Weights of a small GPT-style language model, trained from scratch on English Wikipedia: 9289 steps.
Each number is 200 + 20 x the weight over its row's rms, rounded and kept within 0 to 999. Layers, rows and columns count from 0. The size before them is the row's rms in percent of the matrix's.

# up: layer 5 MLP up, 256x64, rms 0.185, rows 97-149, columns 0-63
# down: layer 5 MLP down (transposed), 256x64, rms 0.254, rows 97-148, columns 0-63
up97,127,176,180,192,195,202,173,249,196,241,193,180,221,213,215,177,238,189,234,189,205,176,178,174,195,195,177,197,185,197,196,174,219,216,221,208,197,233,183,218,212,206,215,189,204,234,177,214,199,160,192,243,193,193,233,185,195,206,183,190,179,226,200,202,200
down97,120,224,189,199,204,165,185,175,191,202,260,176,192,227,232,203,181,225,196,187,194,207,203,207,214,215,180,205,187,174,227,214,208,193,206,231,177,163,212,162,227,190,217,186,192,184,183,183,155,219,211,217,194,202,201,171,224,200,191,186,216,206,211,233,200
up98,075,192,194,189,177,202,178,228,193,229,229,220,157,163,182,209,223,214,186,212,187,219,209,213,191,199,185,171,194,194,197,229,222,216,170,180,193,189,188,202,190,160,181,226,191,243,205,189,217,192,175,208,233,194,192,232,237,217,205,198,173,210,173,180,196
down98,073,221,223,207,199,231,206,215,184,184,205,197,232,163,230,163,145,208,208,167,200,208,162,213,212,188,195,240,191,203,186,164,185,176,213,226,206,201,196,193,174,227,204,203,195,179,183,198,175,197,211,176,215,211,214,219,181,202,232,186,228,204,191,189,196
up99,103,213,190,188,207,192,166,180,209,217,244,182,198,170,191,181,226,219,206,188,171,179,199,213,222,210,207,217,188,202,186,158,207,195,203,179,214,212,193,212,176,242,185,221,178,188,208,219,253,184,192,206,192,202,156,215,222,203,214,191,216,232,193,167,181
down99,089,162,204,218,235,197,197,217,180,186,183,205,232,176,184,186,191,183,207,192,169,189,201,213,173,191,234,201,205,202,234,208,235,193,190,223,191,198,201,210,246,187,213,196,187,230,210,244,182,185,206,207,210,226,209,159,207,177,174,188,165,219,203,213,222
up100,097,166,191,218,178,192,243,238,218,207,213,190,185,178,181,237,205,233,186,208,182,236,173,186,183,178,175,200,216,201,232,187,222,193,187,197,199,209,213,197,179,202,208,170,181,183,204,183,227,212,180,202,237,190,192,213,212,172,230,213,189,228,172,183,190
down100,082,201,200,202,218,186,185,166,179,197,191,235,181,207,213,172,205,252,202,166,226,212,210,162,205,214,167,187,210,184,169,208,224,194,193,183,194,174,256,216,216,202,182,206,198,205,211,239,177,173,228,198,197,202,207,204,199,209,181,200,213,208,198,225,226
up101,107,194,210,240,244,201,188,182,188,197,185,206,240,197,217,188,243,230,187,213,206,196,197,221,221,219,217,202,189,193,151,211,173,192,187,199,171,202,191,187,199,203,169,190,186,161,205,206,217,170,182,189,230,202,211,215,192,233,185,215,173,165,208,209,187
down101,097,203,168,237,196,221,193,155,226,208,208,180,179,234,178,174,213,195,205,172,174,205,208,185,208,226,191,160,201,215,195,215,224,195,149,216,222,218,216,205,225,213,183,183,228,221,205,195,180,176,178,199,219,207,201,220,200,225,180,229,205,183,191,190,194
up102,078,190,183,185,237,207,240,190,185,220,184,210,201,182,206,170,209,211,207,213,200,197,201,198,199,167,211,224,218,200,209,202,220,187,185,162,212,199,191,238,224,226,175,202,206,242,189,190,213,154,199,212,213,169,184,153,182,207,183,205,165,217,208,210,231
down102,085,218,210,217,195,206,194,223,178,161,205,228,170,198,200,174,181,212,200,146,172,197,175,214,202,226,176,226,201,227,185,166,193,199,219,256,203,192,190,159,197,203,233,186,215,183,187,183,194,217,192,201,197,213,219,223,222,198,209,195,229,203,213,198,200
up103,079,205,212,203,193,181,196,198,189,200,212,168,224,202,198,182,216,178,201,226,193,164,209,194,199,204,193,177,208,193,204,173,209,216,195,164,209,197,196,183,219,220,188,189,246,214,205,220,213,174,221,233,199,217,201,143,187,217,200,188,172,186,257,221,237
down103,084,219,205,208,204,198,256,205,204,217,217,219,159,191,221,194,181,193,191,167,222,182,160,229,231,207,170,217,193,216,211,147,199,193,208,191,184,191,196,188,162,211,207,192,224,193,183,187,184,212,216,237,183,208,237,183,199,183,185,204,202,209,218,203,208
up104,075,210,190,198,212,214,216,166,222,191,190,210,205,213,191,203,204,218,211,229,172,200,199,131,166,186,212,155,207,203,206,217,166,201,193,195,213,193,199,204,235,201,184,194,215,230,214,203,181,209,179,215,180,176,160,198,225,211,199,209,234,206,168,231,203
down104,086,206,199,182,207,243,226,215,187,204,203,231,192,170,210,164,211,203,224,183,194,187,145,205,202,166,192,215,205,234,205,181,196,194,201,256,202,194,201,179,196,222,192,220,203,178,183,191,197,208,208,206,168,196,219,228,192,201,204,162,216,200,228,166,193
up105,077,216,165,198,192,190,161,199,191,203,170,201,205,234,224,209,199,172,171,231,209,198,220,203,191,179,184,197,209,164,193,192,217,213,187,222,189,182,203,165,195,201,208,198,217,169,227,228,185,200,215,232,191,243,182,201,193,196,232,226,190,207,231,236,176
down105,079,200,195,180,196,239,211,214,156,190,203,223,187,195,229,178,187,178,204,170,206,228,183,228,218,198,201,233,213,229,200,199,211,200,210,226,181,193,215,201,170,204,221,209,183,195,187,210,164,206,189,182,154,192,204,220,217,213,223,159,205,203,227,162,224
up106,107,190,194,187,214,186,207,210,188,262,211,223,202,203,179,204,186,236,205,199,230,193,206,223,198,202,163,217,166,210,164,172,237,188,201,191,221,210,194,200,209,187,191,188,206,174,194,224,235,231,202,178,186,192,225,207,213,187,208,166,203,184,160,221,189
down106,107,221,190,204,187,243,212,205,233,197,184,182,195,195,208,225,207,180,198,225,176,182,186,188,168,181,236,209,191,176,209,202,170,238,175,191,202,221,203,194,223,189,208,199,190,226,205,227,171,198,171,207,185,181,180,193,201,186,183,234,178,245,237,181,212
up107,079,195,214,231,213,187,206,193,211,201,216,181,213,231,195,190,211,238,229,212,202,220,229,188,175,201,202,161,156,190,209,217,178,197,211,189,226,206,208,206,170,208,202,200,149,204,199,227,240,215,166,211,227,166,197,211,206,177,197,190,179,199,203,195,162
down107,077,200,211,179,195,203,207,203,208,184,179,240,190,178,204,191,205,214,206,189,207,204,175,197,229,178,181,248,212,211,220,189,233,222,221,231,185,205,206,176,183,219,187,178,210,203,200,177,165,172,189,161,176,199,202,253,192,184,205,200,249,201,218,209,212
up108,107,192,177,195,219,210,190,180,189,216,211,213,181,175,214,190,203,193,226,194,177,242,207,196,208,198,182,206,182,182,213,164,212,169,218,189,216,197,221,229,202,184,195,225,228,163,183,245,187,214,203,225,163,178,241,191,176,189,229,171,213,212,195,225,204
down108,096,207,225,173,212,197,190,211,239,169,160,212,186,154,187,217,175,201,219,187,199,189,176,179,195,193,238,178,197,168,218,233,240,188,200,212,166,234,203,170,177,182,206,208,218,215,214,197,205,195,205,219,213,207,199,218,223,221,213,224,192,217,190,193,210
up109,078,233,219,183,186,185,169,208,177,200,203,172,193,247,201,198,217,198,214,200,173,198,184,233,239,194,193,188,222,187,170,206,213,220,216,169,165,188,227,211,180,187,199,206,222,148,206,181,192,214,192,218,206,226,209,230,226,179,220,180,182,191,204,206,194
down109,084,160,216,195,202,228,210,206,227,214,225,230,198,164,217,209,213,188,185,176,235,211,207,218,193,177,196,227,190,196,197,184,187,174,172,216,219,190,175,203,199,220,182,209,189,244,178,181,188,177,228,177,199,157,230,199,177,207,207,207,209,241,211,189,190
up110,116,199,213,213,218,161,220,212,185,202,203,167,168,194,167,219,213,196,189,207,191,216,196,186,242,194,175,213,208,195,177,229,219,231,199,215,180,195,239,187,219,191,223,195,177,168,236,185,203,187,191,243,211,193,197,232,157,207,222,194,212,183,195,201,190
down110,118,167,190,198,234,207,181,196,203,185,223,175,238,218,171,184,195,210,203,228,157,187,217,215,202,222,222,153,192,202,185,205,203,237,216,199,211,206,216,217,196,211,192,223,211,198,180,178,197,200,148,156,188,212,187,207,212,214,224,201,199,169,203,211,183
up111,090,195,221,200,216,218,184,211,181,198,185,199,212,234,167,213,175,193,229,209,192,227,207,201,178,163,205,193,248,181,193,201,174,187,228,182,177,195,181,207,198,234,209,224,165,198,209,198,198,157,216,189,234,216,201,174,218,193,205,183,208,176,168,234,205
down111,087,205,180,202,187,190,222,190,184,199,201,195,184,203,178,237,192,173,178,201,229,187,139,209,206,223,185,220,208,207,180,203,159,191,198,215,237,226,181,179,191,166,225,210,228,187,197,210,173,243,211,203,211,222,196,227,188,217,182,212,178,198,215,187,220
up112,095,193,199,217,209,219,173,198,180,148,199,178,185,216,211,213,208,206,184,184,178,183,205,155,194,190,222,212,216,183,188,252,223,205,190,217,221,213,227,217,194,168,241,204,190,183,226,187,199,176,205,221,237,189,190,208,219,199,182,174,187,224,222,181,201
down112,085,170,198,198,223,187,222,223,189,208,191,231,196,187,193,203,182,178,221,234,236,210,186,226,222,181,142,197,204,214,222,175,213,202,232,187,190,221,168,191,209,205,170,185,229,213,161,179,193,211,190,188,173,215,205,204,191,192,202,221,209,174,200,171,224
up113,098,198,169,211,190,185,218,166,179,179,178,202,190,190,180,211,221,190,197,226,242,176,206,232,206,202,247,213,229,157,216,217,190,199,195,218,204,186,223,215,201,218,156,201,218,220,213,168,167,210,203,207,180,211,222,209,202,201,168,226,188,198,178,191,200
down113,097,252,222,184,189,227,164,211,201,182,194,216,199,197,204,180,216,163,240,198,220,200,178,177,183,194,200,164,187,180,211,201,194,219,220,165,185,220,212,216,215,229,249,190,202,189,193,220,185,183,205,195,192,218,208,186,186,207,187,189,202,216,246,182,184
up114,092,185,221,201,175,177,214,161,214,187,180,230,210,221,191,174,235,174,186,190,195,198,228,171,243,218,212,193,186,192,195,218,224,183,230,219,199,188,185,246,200,171,173,209,190,196,236,232,202,221,203,195,179,181,203,205,194,196,204,179,185,174,193,204,227
down114,101,224,204,212,244,164,204,184,208,207,224,186,227,227,231,215,214,228,179,181,184,182,190,191,171,201,211,203,199,205,199,208,234,201,194,227,227,192,183,197,184,173,235,233,198,199,204,206,170,230,190,153,179,174,177,189,206,189,181,209,218,208,206,182,176
up115,101,217,205,189,192,189,182,218,234,199,195,168,173,188,228,191,204,202,215,192,192,219,230,187,233,241,193,215,194,182,179,186,184,208,201,209,191,192,201,225,193,205,165,185,206,207,237,174,166,170,238,178,162,203,225,193,228,185,196,199,239,172,216,208,188
down115,112,206,199,216,242,212,198,181,187,191,190,207,188,240,210,155,185,214,214,172,223,214,189,214,174,195,186,178,183,199,228,203,180,233,205,192,207,191,224,189,173,176,180,229,204,178,212,165,199,226,199,228,200,200,188,203,195,201,238,235,214,228,163,218,188
up116,100,165,221,218,175,226,218,187,219,213,225,172,208,207,215,216,214,224,176,183,197,230,155,159,193,194,201,172,249,195,215,189,196,156,200,208,202,182,213,222,194,204,201,217,220,193,215,197,194,212,205,234,199,203,214,156,178,192,192,209,172,190,194,215,193
down116,080,217,213,201,201,193,178,220,216,217,186,171,225,183,188,179,205,198,211,190,178,172,207,203,174,207,199,178,208,231,204,214,206,212,177,172,222,206,216,211,246,221,180,180,222,194,217,225,197,226,149,217,211,217,166,176,220,172,202,206,232,188,228,178,179
up117,101,210,177,220,199,169,207,242,215,178,256,200,203,203,195,176,219,163,217,185,197,165,201,181,197,200,241,183,221,193,214,210,196,182,173,234,174,194,205,202,166,235,194,210,196,215,222,218,199,175,209,191,188,210,202,204,217,224,190,223,220,199,173,211,176
down117,104,205,218,221,208,221,166,189,206,215,202,206,188,201,226,225,220,191,181,166,197,217,197,170,210,215,214,201,186,171,205,216,181,183,207,164,172,198,190,225,174,200,222,173,222,207,163,215,196,234,229,195,201,227,183,219,225,211,156,191,202,180,181,174,230
up118,079,182,188,198,188,225,212,186,205,199,197,204,210,205,209,198,227,204,195,255,217,219,229,175,169,170,206,190,186,204,234,221,160,216,199,211,186,223,185,221,238,195,189,216,161,231,193,218,214,174,180,177,168,204,215,208,188,188,202,211,215,186,163,217,183
down118,075,214,190,191,197,244,223,222,174,190,200,197,194,202,225,175,195,205,187,184,168,199,151,225,215,167,188,236,205,204,208,209,212,217,188,220,203,214,205,222,165,210,202,189,174,163,196,174,174,206,193,169,175,179,237,223,199,181,219,178,216,206,224,200,189
up119,116,214,192,190,198,228,162,177,206,217,177,210,237,232,168,202,168,156,226,203,158,184,226,210,179,182,225,213,213,185,203,182,184,180,214,185,202,192,198,223,191,239,211,207,212,237,211,182,228,180,188,177,193,203,206,194,221,209,211,169,210,188,188,201,204
down119,102,217,169,232,211,192,181,218,212,215,193,190,169,217,173,244,208,198,167,207,253,232,188,203,222,204,197,192,203,184,214,218,166,208,200,202,199,198,181,189,179,184,215,212,228,213,176,193,194,206,199,209,185,163,219,228,210,182,195,195,145,216,183,210,203
up120,084,187,205,214,188,212,217,173,186,210,189,196,179,171,218,219,181,230,197,233,197,181,240,176,189,216,212,206,160,185,205,220,179,178,216,196,213,195,213,223,197,188,206,241,190,222,188,190,182,201,212,198,187,184,191,219,220,210,154,197,221,232,141,206,196
down120,107,236,192,177,188,166,192,200,212,220,206,228,200,207,221,209,223,146,180,168,232,198,228,161,213,204,202,201,221,179,211,233,220,223,220,215,199,182,190,226,212,176,196,188,197,225,182,200,182,178,191,199,170,200,176,183,176,203,206,223,179,205,201,225,178
up121,115,215,214,167,215,198,208,202,217,236,213,213,196,195,213,184,196,152,206,221,213,199,234,177,172,222,207,208,206,197,197,174,220,193,180,232,165,222,203,205,174,178,201,209,167,210,232,212,214,203,196,206,202,196,194,224,206,199,193,246,201,185,139,204,180
down121,104,204,200,171,204,226,203,212,205,214,203,217,203,196,155,199,240,176,217,188,188,207,177,233,236,178,188,188,203,171,196,235,181,216,161,161,224,220,188,225,181,219,193,180,220,200,209,190,209,196,211,199,197,199,156,237,207,189,193,221,208,195,227,176,201
up122,121,213,194,188,178,198,207,199,200,193,209,215,214,193,191,221,215,221,181,196,209,177,220,188,187,222,217,206,187,196,190,193,214,146,220,190,192,164,214,187,196,203,189,240,180,190,169,180,206,212,240,190,200,177,209,212,226,223,188,262,177,220,213,188,155
down122,127,219,194,213,221,172,162,197,209,219,198,215,178,232,224,214,192,225,213,160,182,185,192,147,239,205,192,188,212,209,203,160,182,195,200,220,182,184,197,199,197,179,193,210,212,211,183,209,184,216,187,190,193,222,222,157,193,253,196,191,199,217,220,205,201
up123,085,186,208,210,173,188,179,178,261,202,222,199,161,220,222,194,235,204,179,208,194,210,219,188,212,219,209,177,196,183,214,222,198,175,186,195,177,202,192,209,152,200,179,236,206,195,201,242,190,185,207,194,224,181,201,158,198,200,217,214,177,176,209,206,210
down123,086,178,223,221,214,216,212,203,199,222,212,195,214,181,225,190,218,181,175,216,198,175,180,204,209,191,214,204,213,214,191,230,209,220,224,219,191,193,161,220,204,202,231,174,184,188,192,220,159,217,147,177,233,182,207,180,204,198,185,192,171,219,239,169,199
up124,105,190,191,214,184,194,193,211,173,182,235,200,197,153,190,238,186,208,185,228,217,193,178,155,235,215,194,181,190,197,199,228,197,229,172,214,167,190,209,218,192,188,189,176,188,200,218,219,211,226,236,241,199,164,205,218,205,215,193,211,211,224,212,199,195
down124,119,215,211,212,170,185,192,177,187,203,156,228,171,191,221,176,234,214,190,163,212,223,170,197,229,191,213,185,190,186,195,178,230,195,202,204,195,212,205,197,202,240,214,233,198,216,189,190,227,211,215,205,178,211,206,217,193,164,167,191,176,173,204,230,229
up125,107,227,209,213,199,213,158,196,203,224,201,215,230,204,191,180,173,180,203,218,166,179,188,199,187,202,189,179,212,220,201,194,183,200,227,213,177,187,177,268,219,199,220,206,204,226,225,208,214,176,193,225,178,196,181,181,180,163,181,184,211,183,188,231,216
down125,088,213,184,223,176,189,193,215,215,216,226,179,192,219,203,215,201,183,180,203,208,215,216,191,155,220,224,210,188,200,215,164,215,205,185,198,186,184,151,188,236,193,193,176,216,211,182,181,170,202,224,200,208,178,228,178,240,201,217,195,199,194,184,247,168
up126,107,190,211,194,151,196,205,182,171,181,209,191,181,190,192,208,206,223,221,204,182,207,237,199,168,208,209,206,202,164,239,192,235,188,252,185,189,189,246,209,214,211,178,242,196,206,193,202,195,169,209,215,202,229,189,179,207,205,170,190,193,216,200,209,217
down126,115,213,185,179,195,210,200,203,257,193,226,189,172,202,220,218,174,173,186,216,198,190,181,175,177,198,207,213,183,214,230,195,168,171,213,197,198,202,170,207,205,202,241,166,202,183,233,168,240,220,220,197,205,206,223,200,206,213,221,201,178,176,202,231,207
up127,102,184,191,209,193,156,198,194,201,174,210,227,201,164,224,197,208,210,193,187,188,203,208,182,198,240,222,225,195,194,199,181,220,213,207,181,209,225,174,197,156,178,230,222,197,167,177,177,220,178,213,212,217,196,207,204,231,213,232,181,165,227,162,205,196
down127,122,224,210,192,188,232,169,204,221,195,220,191,207,206,199,165,220,214,180,208,204,243,203,198,187,193,177,189,201,189,215,172,173,226,203,192,203,200,240,208,199,181,206,245,147,218,213,193,171,195,199,217,204,219,204,195,201,218,189,213,162,156,201,203,167
up128,079,209,210,209,196,178,227,179,229,229,190,221,209,224,221,230,219,190,194,194,212,199,193,189,185,220,184,210,184,164,204,204,246,203,210,173,207,191,181,198,211,204,200,191,242,232,154,173,225,189,198,186,154,225,196,169,191,193,199,188,185,173,217,178,192
down128,082,204,211,198,181,231,194,210,197,186,190,235,172,188,203,169,216,199,206,168,194,194,161,189,205,215,198,267,225,236,192,172,196,207,227,231,197,186,225,191,202,210,213,196,205,199,181,178,198,171,197,193,173,196,249,187,181,190,226,180,214,201,209,192,197
up129,114,204,177,230,210,209,181,182,210,215,210,201,222,197,181,193,194,228,178,185,239,184,218,189,211,155,194,160,186,189,180,228,187,235,236,188,186,217,186,214,181,192,203,172,224,222,205,218,195,228,163,211,210,163,189,213,203,170,227,214,187,203,209,184,217
down129,113,182,204,178,217,214,218,197,173,206,186,174,197,198,178,201,216,193,224,195,208,188,207,232,176,203,225,189,210,200,249,214,232,205,193,167,194,201,204,220,229,187,183,198,205,196,210,176,224,184,219,219,211,175,223,241,173,230,200,193,201,158,170,203,153
up130,079,178,192,195,194,208,200,221,215,216,192,169,181,185,182,198,170,202,210,181,188,204,240,222,171,223,203,204,213,193,200,197,215,180,182,174,219,182,199,172,238,208,176,206,192,211,214,206,234,226,209,183,200,184,172,191,250,222,236,202,205,236,167,221,172
down130,091,185,221,185,211,266,194,210,192,191,169,238,203,199,221,166,190,183,200,174,167,207,165,234,238,202,193,207,210,228,212,212,213,176,231,193,183,226,183,192,202,225,212,216,192,177,197,187,170,200,198,188,188,201,213,239,204,195,191,196,201,197,206,173,190
up131,097,207,186,213,195,223,228,202,215,233,234,174,205,188,230,183,205,194,199,197,186,211,214,180,174,186,201,209,191,131,230,200,202,184,221,173,222,223,187,184,166,217,199,193,217,242,171,217,191,174,183,203,223,204,187,225,197,191,215,211,189,193,176,181,186
down131,083,229,188,222,194,203,212,193,191,166,159,213,185,192,216,207,242,219,206,182,218,211,209,211,211,179,225,207,198,198,204,166,190,186,211,186,210,202,206,226,207,223,210,217,164,238,175,214,208,182,198,191,206,227,173,155,185,202,165,229,151,193,198,199,196
up132,105,204,165,192,157,219,209,244,196,195,198,186,201,227,193,212,206,216,206,179,229,204,218,173,234,202,198,182,245,200,200,219,178,184,221,177,203,227,176,223,208,203,197,200,193,208,194,180,168,183,199,188,174,149,215,185,225,215,182,202,224,217,197,215,174
down132,111,199,179,202,208,189,190,176,166,171,227,171,209,234,199,209,222,207,212,206,170,192,203,256,207,185,195,174,188,197,187,212,216,203,186,194,206,200,208,208,217,192,218,161,193,232,195,226,200,205,182,202,165,250,198,177,229,200,192,188,216,227,193,230,171
up133,102,227,187,221,208,227,207,227,177,199,181,202,209,198,212,171,196,231,183,223,177,176,202,186,226,140,199,208,200,174,199,223,171,236,231,198,208,171,177,214,213,192,201,220,239,203,204,199,211,196,195,179,205,219,163,234,207,183,207,204,208,168,201,190,200
down133,091,210,189,188,220,178,166,210,253,205,220,202,167,214,201,226,204,185,168,241,225,200,214,203,181,240,189,185,207,198,177,181,184,166,174,222,227,215,225,199,194,211,178,203,198,231,185,202,191,174,195,198,228,190,214,223,205,229,202,192,176,196,173,209,206
up134,108,229,181,205,203,171,229,227,206,185,187,233,202,214,174,236,194,172,174,189,207,176,199,185,188,181,237,210,192,208,204,179,172,221,182,242,175,216,216,228,180,194,193,209,203,217,206,162,200,229,224,205,207,234,204,194,196,195,206,205,224,177,159,197,186
down134,086,181,200,216,207,196,193,196,193,170,195,204,213,172,167,185,199,197,205,181,239,192,203,228,180,178,200,197,182,174,248,204,211,205,191,176,203,228,165,214,200,206,254,238,183,195,197,237,180,158,214,238,216,188,221,191,202,207,194,199,190,199,205,191,178
up135,096,190,224,194,186,187,175,186,192,238,220,195,207,210,174,210,169,209,251,206,196,189,203,211,210,206,211,224,165,177,179,199,225,211,222,179,188,218,197,178,239,207,194,217,187,177,197,209,186,210,242,171,191,157,208,187,208,210,194,175,180,176,216,236,191
down135,093,202,193,186,190,204,196,186,228,201,171,168,195,216,203,160,234,209,180,202,219,182,218,158,146,202,190,201,200,184,151,212,205,217,187,222,222,180,215,193,206,205,225,194,219,231,196,206,188,216,222,201,199,200,174,228,196,210,187,212,237,195,169,231,196
up136,099,167,225,193,183,227,227,197,167,174,201,200,213,174,196,215,224,214,202,214,162,169,203,180,211,221,193,200,190,229,192,204,241,214,157,185,192,215,205,236,212,194,166,205,220,211,208,202,156,202,241,238,173,206,197,201,209,192,203,191,202,193,193,194,196
down136,112,223,204,189,180,199,217,179,171,191,205,225,195,190,198,176,220,208,200,188,206,220,184,193,210,197,192,225,222,172,228,176,154,182,219,234,195,199,215,171,193,228,241,168,202,209,199,193,256,212,218,191,204,172,218,196,195,190,185,203,183,193,225,181,237
up137,095,185,170,205,204,202,206,246,193,220,181,208,204,190,171,205,191,203,198,197,208,195,239,180,214,196,229,213,244,196,222,226,171,187,182,211,197,176,216,176,200,248,151,192,196,221,217,185,192,166,173,194,202,193,198,217,228,226,195,221,197,214,181,222,201
down137,108,205,205,198,227,176,205,162,238,187,204,204,183,207,207,207,209,197,190,230,230,216,178,177,222,194,179,200,202,198,190,233,167,197,232,204,188,182,207,210,166,192,211,205,198,230,191,185,225,200,203,177,151,221,202,242,193,221,213,156,222,184,176,189,213
up138,089,214,199,214,190,203,233,217,213,208,208,196,228,200,213,160,200,174,191,185,177,196,206,193,201,226,186,203,191,204,186,140,211,210,190,214,201,208,158,191,176,236,206,168,186,202,227,216,211,216,229,194,169,209,207,226,232,204,215,176,177,235,208,169,183
down138,076,157,203,188,242,178,162,199,194,213,218,218,209,214,201,227,198,217,225,215,202,178,222,210,186,190,211,207,227,189,179,205,205,174,207,178,209,192,218,194,180,203,191,210,210,187,192,200,182,172,190,195,220,245,178,199,209,209,220,219,232,156,161,233,176
up139,067,165,227,190,194,191,220,180,219,173,193,192,219,210,166,232,236,201,204,224,192,175,231,213,183,219,182,179,207,176,208,183,212,226,209,204,178,183,181,212,184,201,197,215,222,160,173,202,176,205,180,217,216,220,223,183,229,175,172,207,207,220,182,223,229
down139,069,190,219,201,184,232,219,220,171,206,209,185,217,172,207,188,212,163,180,158,193,200,172,248,200,204,203,246,181,225,186,159,190,217,207,207,202,199,216,183,193,183,197,209,184,185,197,208,168,199,204,200,188,235,206,232,185,183,209,225,230,209,233,199,206
up140,075,180,222,198,207,208,202,221,206,195,181,238,220,207,169,228,185,206,235,197,170,190,203,230,194,202,212,197,190,180,186,211,199,165,198,182,212,161,185,212,176,191,193,168,208,211,243,190,175,186,162,192,206,240,228,211,232,205,215,186,196,214,160,207,194
down140,084,220,206,204,194,218,169,200,223,188,208,221,187,169,242,188,178,179,189,164,251,194,191,205,221,206,197,176,182,235,233,184,186,213,211,209,195,198,210,230,200,167,188,237,200,209,165,235,206,201,204,178,197,202,164,211,173,199,195,185,217,205,210,181,212
up141,128,176,179,199,197,204,197,189,198,187,168,208,197,190,204,215,216,206,180,192,197,203,187,191,246,210,205,213,159,207,171,206,194,191,174,157,209,192,183,207,191,212,223,216,198,194,194,186,211,206,215,194,181,207,249,207,221,224,196,251,246,201,185,233,154
down141,124,216,165,201,210,155,170,222,195,221,219,207,198,209,205,178,204,212,192,239,215,198,161,187,247,217,186,200,201,212,204,172,197,206,220,207,196,189,200,190,177,208,209,213,227,204,168,175,199,211,203,165,176,191,249,201,196,193,176,241,191,219,219,199,181
up142,129,210,185,218,193,209,186,221,203,209,197,178,177,218,153,201,197,209,190,168,188,194,220,183,204,183,232,230,196,186,188,211,175,225,215,164,193,194,218,180,165,194,216,217,189,216,230,204,202,210,160,184,214,184,192,246,227,214,214,245,218,212,185,201,175
down142,145,205,188,198,159,174,234,204,195,195,214,154,229,156,193,218,217,195,224,203,209,199,209,217,199,168,205,234,189,214,176,166,193,189,158,196,213,193,189,178,215,206,192,192,180,209,192,199,220,216,215,207,159,240,201,199,226,198,203,217,199,242,198,191,207
up143,096,194,223,211,194,202,184,227,237,223,202,233,191,219,205,241,199,227,206,207,186,216,207,178,199,199,159,211,177,185,222,183,212,244,166,193,160,197,204,183,180,197,182,163,184,231,214,197,187,202,197,207,183,233,206,205,216,179,206,201,213,207,177,201,159
down143,101,220,158,210,216,224,230,185,199,209,198,175,189,201,196,179,172,212,179,171,210,196,201,224,192,210,242,184,205,205,191,233,212,148,198,201,217,186,221,228,203,205,181,208,209,196,188,202,208,218,224,202,230,144,211,197,178,222,171,178,178,191,211,221,191
up144,111,247,174,215,189,180,182,215,208,208,214,177,183,185,167,184,233,186,193,202,194,202,216,179,187,187,215,206,204,226,194,188,200,191,180,205,208,158,231,203,184,225,205,185,205,222,198,184,200,193,167,212,215,208,189,227,222,190,242,178,198,262,193,229,212
down144,104,169,205,183,232,185,230,182,180,194,184,202,229,207,209,216,190,229,210,203,188,180,210,226,194,219,216,191,194,188,217,199,235,203,164,191,182,196,184,235,183,204,201,248,212,162,223,237,177,195,195,190,192,175,198,192,189,241,179,213,201,201,187,208,158
up145,075,218,216,171,217,211,196,189,194,196,194,191,196,224,204,208,184,256,202,176,185,197,166,212,183,199,225,181,183,177,189,249,213,185,211,188,165,177,202,199,232,182,192,230,181,189,249,218,207,212,185,193,188,187,223,187,225,183,210,190,211,193,190,239,183
down145,088,154,184,221,200,190,206,216,207,184,204,201,210,166,214,173,179,185,188,200,223,174,221,214,228,196,183,228,192,221,203,162,209,218,208,226,239,227,198,170,178,231,184,179,220,208,181,181,164,227,222,211,196,220,188,232,205,193,203,196,202,203,196,174,231
up146,107,204,235,220,175,187,205,217,191,183,216,198,194,177,230,165,203,217,168,222,179,212,218,184,178,202,244,219,222,189,177,200,176,184,197,219,186,149,204,194,186,205,191,207,222,231,227,206,197,210,222,228,216,190,180,189,204,190,209,191,158,188,183,225,227
down146,086,203,174,161,182,210,220,210,241,179,197,214,218,213,187,201,214,189,237,209,197,172,179,202,224,185,209,168,181,211,192,199,218,200,182,177,210,218,198,203,227,177,181,173,236,194,161,212,183,197,169,206,196,200,211,194,226,210,159,202,209,243,228,183,209
up147,106,180,226,213,181,212,207,213,164,200,205,171,211,186,230,207,197,172,217,197,212,210,203,170,172,191,200,203,189,183,177,208,196,179,203,183,208,166,188,237,218,205,208,194,205,200,186,223,205,232,171,208,169,176,241,198,221,195,178,269,197,186,195,203,217
down147,094,219,210,210,219,183,274,196,189,196,210,203,186,210,168,174,227,238,213,203,225,172,222,209,181,241,202,177,161,199,216,197,168,188,222,206,203,189,182,215,202,221,203,191,185,207,215,194,214,197,217,189,215,185,169,180,181,214,179,179,200,197,182,187,209
up148,102,189,214,183,173,177,207,150,188,214,203,200,185,191,196,231,181,220,186,215,196,171,208,184,205,198,198,182,218,206,243,189,190,198,211,157,231,207,188,205,191,226,198,224,220,208,221,257,209,188,179,224,191,195,188,228,208,178,205,187,194,236,169,189,215
down148,089,224,192,200,239,179,185,205,193,180,222,223,200,204,195,175,225,237,230,199,188,205,238,217,210,198,227,186,177,198,195,177,195,237,185,174,226,172,198,222,157,209,214,167,213,181,209,187,195,203,174,197,222,179,187,226,197,236,184,181,210,185,201,217,181
up149,086,180,183,206,173,207,230,186,160,216,232,199,187,206,162,219,211,198,199,229,170,194,223,183,229,167,192,196,207,207,214,163,203,224,203,173,234,215,213,206,176,196,172,205,218,211,187,199,166,205,214,232,205,209,186,249,210,185,201,206,175,197,190,194,224